config.toml
n_layer = 16
d_model = 320
n_head = 10
n_kv_head = 10
head_dim = 32
d_mlp = 1280
vocab_size = 2116
activation = "tanh_gelu"
norm = "layernorm"
norm_place = "pre"
norm_eps = 1e-05
positions = "learned"
qk_norm = false
attn_scale = 0.177
bias = "qkv"
tie_embeddings = true
parallel_block = false
init = "normal"
init_std_qkv = 0.0149
init_std_o = 0.00263
init_std_up = 0.0149
init_std_down = 0.00263
optimizer = "adamw"
lr = 0.00157
lr_mult_qkv = 0.4
beta1 = 0.95
beta2 = 0.99
lr_head = 0.00612
grad_clip = 2.0
warmup_steps = 339
schedule = "wsd"
decay_fraction = 0.803
decay_shape = "cos"
final_lr_fraction = 0.05
batch_tokens = 65536
seq_len = 256
doc_mask = false
train_tokens = 542400000
steps = 8277
dataset = "wikipedia_en"
Each number is 128 + 32 x the weight over the matrix's rms, rounded and kept within 0 to 255. Layers, rows and columns count from 0. Numbers have three digits each.

# q: layer 7 attention query, 320x320, rms 0.0351, rows 0-19, columns 160-319
# k: layer 7 attention key, 320x320, rms 0.0312, rows 0-19, columns 160-319
q0:083115075147133141083117114128089168074175026139082212137119072169074099093126132094163128178068067121103140202149068183159125124118111090123127109182144106186139127181153100115127127116124125119210131168023130171225142142105098164099094139047109147120118118168160114112130132129155117161126129091117105110112145096095114219082168142177105076090129152113162155174149144191122078066086096048131178119146135223098127130092087121138179148138088190151125193082177064112146095255109111
k0:100117182114173123092141148146162166176164131153074145127116153109129103063161140139114083132103124082097128145127145142106071100150135099120117141129118147096122149115149102157150175165115160162193120158154135105099131119137164132157125146083103133117164091136151143135125126120150118133151122051144123145255126082103164154128105204125162113182255149130115121136146165130153126133105110100136119144124118148107088111090177144091084148116143085215113117060142097132108058115128102
q1:166153137170120094117098148142127151170143187134083130080095092128141200160034217118084135086141157082089106106153099119151109142115095099120114094148090079209107171094060131191086165078128127131066092015114078079125142114139112119066092185202038109167135170157101155185094114185105051124076115174151195113117138172102103074099105114157129179129127086117161157119171140122131081135145088122066104122128128078107117136117123162135117104079108052139168057163128127115131153110149055
k1:100085094140127180080128158122105131184060179107117098076108112098162137109122045118116129152175166099150156077107075133085183108084187169111154082141097168069146084159152195084175101088129091153115100203110105159169100123154091107060108079157155210138139212145153123121205176120139066154111103115133174145154098152115121075117145129143111129143144131176102157076150172112172157089139173141146062104113158050136158099124173165142137121066162135147171120117099142115105113117126131
q2:051133164099097166081119132175053156182114129095123112133103101145141167165137162184108146105120140073134139208088094155117103173083127084117121138138163110187179108122117100054071070073159120054146205165117079144166059138130197077112109187113124212020082197152181155079078133129120115094095100134164120134165097024109121146159117176195112106145143174177103173138038098158147177040121117091131134135183090116111135154119127129202132146171125125136076138141122094090108160155157112
k2:124164127106112147147165105110121112173127094103122120132129119138123140060115094137113102127114139112114159103151124119128051123136145165101113136127142129117140129116123120145188195119108153101097118135133133131117127138149117102121139162116138099114122121132180199166091121154134094126101139069131137130255119115130115101129070183084159132118230116128166144142138144141125141181096111108096112161141132147175148123091133123127105147142122146146150121125125130126129152124147152
q3:071139159080080181085122113201079179235170158109051157169065048069178171124139109106132154119137099039171156154129115091072154192111084101117099107126078161164173117152135096064070157106138148105148110095080103118173104164132222124121141190125099222034081161141143101134055125166133125137099111158160067102143057016128114144101134175225159140173126106198083152074053124181146075047122126113138115138195132121120131196122086167143123113180102078180122134135099104132074176150157044
k3:115151133106111169149128123113141135169118124110139105115127102140095132039137128183121093122111130119106142114158163130131060103136123133107145151152124123153128106102142136129184169127117118113095121138138128143121077114149112132127117130133123096150140110133174233172112136151132089122102119064124129160255128134122116106139097174127174141128255142123176139130145162141128138166109097128114113159137126120157144106084125120135090119119126109133162130109126117117127126099141130
q4:161101129119108140204130120046133032089050148142192004097216159170097105144142116138162106173116162191128157099144153172149126067110100139114117160142187085088059105135128194131184108133096096081120158191175163168121115093158108144138088067166168066138110098049081166132169085079144099113109166136090186123103178198166171119102130038120181152079109168042178120146181113097180147175097136189158170105114110089142134072108165098084141139083188143059140109148132152152179121135149242
k4:126123139159132111145126112151155122100141145092127160132161141095151105192126116105136172103127138135140097114111102131136179137125136126183101124100130123142156146164100113113098099125158150139140147102133129108154175154118146136148137159149107132102106131122114073088146137110087149147132124178131144100018156073116140117102165090124052079115000129137110147146088125128115155086148144145112144095117115147128125141190126083124171144122130128125112111144138177133129117152113113
q5:161161114138107150182115112131119112142098148112155090077187087130194171133148181106156122124095123067072175190171139153117062094118106097100058110184172067181102155120128154106047135113127070089091170078079139066090131128133175091084120186101106114150136133169127129158121091117141085107096118089166108169135118146180108158048077078161123171143134090144116127126129122144220119094123143154074118079123071092191145147127075122155122134100103132142135109195091099184138150143149118
k5:074119140083198098128147141117101151054088122068048112138123066147136090123108110166136109142126163121078162121126081081102098095092197172177180055143084139185180152172104089141187154094182203171103129180140121156159093129182088138064152076179119172104056092115132155112099103179112134165124120058106121155195178101120049094169178181117058089139187133116086194131117130168101111130171124156121091137144125070151139040173223083107185124115153143138186106124115109132122083109127058
q6:113162087130153156138148083151105085100108095185078194173111096150111115083139122102145097112093082091114147162114070188123063084155139149176135081091133109135117098114146161111148143094156117077158135150145186151151106097168134180123106117087206150118088130159138137142144046092091116136117136145176116077133184095131138125092136093156081067155139132149146134157125058134092173113112065129157226128129101182161121090124109153102121154177089124149153128084167203117205094195078106
k6:116147139116173110118147215125085096189163159155136105081178110130105115104072112167164162204111133129132125152142083131128113095145166147076081094097128143145138146154141121155192130123155160078135099101165141109113112107114117091107189083157098173103126109058096207143173117173166143127098097063119154113185149117102172071100071119147130115194197137073121133089121140122160134048115168111101112168161126132116124104116153119130131176108204135207091068129087120152141057138163049
q7:195121090177154111182117131149190125113173161150138099056163126137124138097098134108124113202113128165121139120163166174134103123121108146102101167128143094100162151109065144217159133190105045152088111107119092098085103123141100130119144094093057101211140101137174119149174150180161106129129155074119187120121115202100143090106113088122078156192139132088165112133186164075117122161109139136117072139084120084123107120110140152071037090074172131122121104120126131119117194092126095
k7:118081123133166109110124201133101131101088164139083134105085112137095121199132143122118156133153144124095132133096120092134153153123149084149163095145139154117119133127139163102040092131115119152136138121131104161148159124120140145126133132156116173117131148106113091101161146105144126131162119178138127124000151144124101128137159098169084107125047149121109112114112077116117124079175152135106152073103141113097124130175101126127111121107144141130138128132120135125130140135156114
q8:095153123125125157021076140129070148162133151138105139091068099156110225146094173219114125109155155122116151182102159169121149183100171058126127174130161085215129076157120043081104102030092135126116196204095087128161130140137129096119122201145112231094094183149105163095131135186187108079094045122143161178158118088077137114132108145209097087128166138119104166103078119156155150074083079141130108150183137105089146089124142118178108121129123135127100113147144089120034116137189109
k8:116159137101109165120133111151115146157149099120137110121138143089112153050122095122110110146121116119132156121139122112114101103108164144100133131105127150098150136130123109140158168137118151105107120140138142104145084124148135107129107150083117062131113118124199171108077132129114095154137149093143122115255089181148111137155063155079158141115255138166143145152165149151097145185120108095127137156140118163180156125103114115108089144129137129127136130121143128110141158120091155
q9:138167174109115118183189129066161097060063089121235050148219209168084087139192129158136079104132143201111128105135146148132106072126184177138129133140194107082089122114136199151159105152096147128072172206132161179102124156135150090149138117097201053123125058087114158091155100097131147155153167152040145137143184125181163157160126083051122126041151160155141131146103098113134183165147153218116154128116098134198178084149121083102138168160141202051121159126130145148128094140122219
k9:131097135142142084137112086147132141041121136092147141177149169121137112191154128132153155114145115154145116127114115120133181159130141115198128129093146098120178129148097075143155139121168145148113161124108146106128173148086106137150139136128105104129119115111118054067125106124100174144160133205110099102026153134136138141115133075111045118137000115095111126174090110123131114150146125119136172137137104159085118146193156108119176157163133127129125147143106151134165127158107139
q10:125169115131159133156103169165151130145182166146021181136067058110190218140110135098120143132150158049118113103155112145095125157094112159111149111124139148171131069103120107098128195110175126130164101063077137056109151176128163123058078203108066237118091156168138133107140075164154094161101075114172088093143045101149089154103137178198120083247179094185102129129087172193156072060142099119078136169170110129097134122149127179119119143118118068175160094138102119132101132115093061
k10:124122093107143148133129162119107178194102130149121099095140103144110130064113146141119064131114137140097158147114119146137105076126132128111143130153079136140099124117121154149181136137126102117114111136149097145141079139109111116147126114134129125160155158140130217147129131131130102145107132102139156162219110209127135087143107171116162184128255149136141144063183150111138118175109122132143098109121124121163177078090120148127069104078166146126118128116125101111106098104128117
q11:154111119145127084149161147096225116081055186111167101163197146140125090140136127117137097139124137097119103060145134125134090140080061103161126111201229121123121168100078221146105153191169093131088094094178170139184132121143142152124054084148058054189128107151113172190146134128123095108097132135136142064165183176134134097150122157123211155135147098053140163162148160089144122178079157134094176058082159109162169131151175094103168136087113101103125058126131102149179161126111099
k11:175094120165103130129132137101140138111086143111135136123126116131144125179131155097141163131129145134126107147090098111149171179130137118176134131141067100122122091165126142108114100109138097155073150106121156150139186119077110149150104127146103167114102168120047058148196148120117123136139149159158155154023157161134096127134220100180065098106036126146105156133121100117144117135160169133140118121096164128078098121150131131114151134114165142130108112161119142153089141162132131
q12:048111171074103130064051170153048169219127120196104184157037091090132145152121156160108113111096130139162171177102098109116193146131185138116155098109066166132116113149110065094126154055096224130167140154127065100141109152130164103211142160143192255064153216131117116054085127179111109124156105197150091114125094063132124127117160127180132116106124148166098132098066101130059115056134071122153144188180095159109114142130107132118149112193129107127104174114143150142069115149102092
k12:110158123113108146153124116135126130201119109150141102119158143098133135065137104141111098124125115115135112120168139124142092120140138172093124152122147134130126136101134124138190161122117117103109105116123131121092101137162142105130111157085151092128153093128183215163106121156133127127118127079098119139250089133163147121128053150089174152139252111133155124123168184137118170142110117105111120151132151130157136129074147136134067112108121122138159137126129110129126129078145164
q13:220167122107145132166094108154175127124106192086153078060184180165160053143182202127167136117135111106160133080158255102210073100156120134147117141107125137054047156118191102194081155103056095133116112105074140077003210056124089122108148105155102084201209111138150101214146155123145163147131163140103067243122160189133145098184085085049158188182114096108117055110166147072108114202170180224119045059070138044134097096098167084106122085117136071167195163194105135187163127086156145
k13:112130131165160106124124118109114162024122107094103124110101136125129103199086161128132172111125130151117126122100135120134178100125127105143132092168121155130136127154125127118086084141132147150144132105111129143142118111122126129115164088137139151143107117133088067096131134139141151136154140161115133143000151116115099177131198085150095114151000132126146115161133072147140094090160157135110138137113107104106107132162119159128164121134112117120153120107125116131107104112124125
q14:144099133060161104114066158162123160219179206183041144134063065078194142148085133117147180155119136081160145122123146089104143139123097184128125098121070187122099119124077092151095215094106133140160064072106130069083152150149142140144074175159075241146149181133109094104101119149133084132120119118173065073127087138161105131112132163193142122221116073123081129110150143153141077074113110097098080135144141087082103180139138140124150137133117075174099100130113166158094163088076044
k14:106128078115097143126114149099117152193072135161138116066135081105121115079097167132077085122133122099114145152128149092166094083143100138116134114147090105158110142139149182106146112129106100079121117146139105142125066118162116118125150108097169133170155142116151200166090143152132099144111137115132166203196117119157133112142125145135171167137255139169180117077152163155126131107113148123135094132118152109139178115102122160137047049086105144122123134115124102129086098109126133
q15:142042178141146113134087101068140172154147201131194049133149135148122059137142172135174099090152151140178139130089146210115176166065071133089135107160167155154105177144079176151198158153096130171149160157053049098119123145114146047177063159157140177146205115088113107093152132154121126182127170158079175053124120136122208120137092138136108185168147142081150220152093167089151109138134178183078174174125096078111124128174180114108135140053148137106134102151088107156110148155120142
k15:107103215209115117135152081112166124113102190084127192102180115120119126139142143146089061076160174054104072106133113141220123132146145145209135197086135127089162121104097183137152134097112071087095127167120122109110159163171121118134113199125175182141131146145091168102160172157171091162155102226100185158110114030133155100121135102097069169127143114136211094125088210139129150140174122117067169100098154133120143121124123152074039098129157059102108145050143108129000056176155138
q16:098106094064116111104186136165053062118075030141113164149098093139117174113158068125100141172127142158171110136116130150099102110180106113138102154129082091128119126116140098118079073107166145055117111160206153210193110147116113155138158107087131164089098130131111165133132107049118178093173082114207117168126143104129103161082168139175171035096104118106101084061143023181196169087041080036136108045165191186139115109105096079140148154155156145118049133056155147116139111140111199
k16:089185108048141171158146136146058076167164115085080105198103107087136117062133122091163159144087106127126119155167147108123099123136097072064104095113068110091183132163182089101121155085131133151144129092131121155140097167123183164125153132087141110078129125081172099134054117122084130125104147033110099086236121129132119136141096153154126091113186155162048143134119136110091153080077149127174089142154095147136141151142137102152166104166111130162132146208118176080185173112112089
q17:114155187069082134077150158105105113122103098118151133204135187090167079126132054146139157084111099175120114069188111112173138112117153100187092178105090103133092128144134102133109118066106182093183052096221162178150126151113135172157145080110161068125089131130082158141044145072103160085138134175133084112124124123156142128173194160089222196064095115113082092130164121150102075161142156107164148124126131186108118164134157157162217184191123093109113152139093139120169086152115183
k17:178121073124071125126123047142208167143145085119195146171085141117198115132144131078190146127083071112219152120125127159110157088138067140080096123175123110113094075167177120075141162138149110161168099117110162122089175084116091138115087131167084095098115115096095032151133110114076157147147173184101131119106130055141109105107157058144193098106026113149130132150137171108187088119134148176158083182114149125129119204110149113146188128150100128149149136177176169131201107128087157
q18:190174173168091148158103106079163073109093121144247059057199207102193093163105099159119102083149150188031164049180115135178112114143213128204128163043142066108094157083087126154123082028074143136068149077232165120106158099131073091158163053161184000199125079114063170158082151121105136112127120167069168182098133222118166012165097026000110202016093074166102069155212093070022213238143149187136125091076075125201094073128152094137175155089172104035161069184125228139178113126122150
k18:132103124133140117109124117158141107087130129116147102149117132148122157201102127098143174160151133143182134125114091123119203138093144129116130127117144134107136148143116124126087116111147134141139113132114112116126148137117112130111115125179128141103097122103106049089159110117101154145135144195104132102015138096122127131129158051156073083132000119099094138124101090138156122085157154161135115132121142094114121148178141129131172156133117126087121121161113150157155143137122146
q19:167195134162162127209159149115181160142095213133132061066203142103203059165112140077182132163151139158104155115132156100123125139102142161134129108107145129112098089151108211182159177132065091152133113139074154078035124146162086134145100098130123101154096108090097082125156120126109115142080128170072123132109163197199168102173133074082109115167105132109113081167124149089112136175204179205150113184090097033149157108148148120117114121120105109109171104140084183202120117053058152
k19:120100119182095096105101123099145158074109120130165134098151124157111116192111119126114186137144132138115115137131104138148169097143131113179145105143144107129129176129092111131081074154156112110104146121131096120134136114111118121125176097172116148161117132128101104120101126148127147162161133188099153160009136094130135127119178093159074143116000123113148160120115084169149104101150131123132147069127150132098105129181115127114137127120131143110095115119137111123144117160142139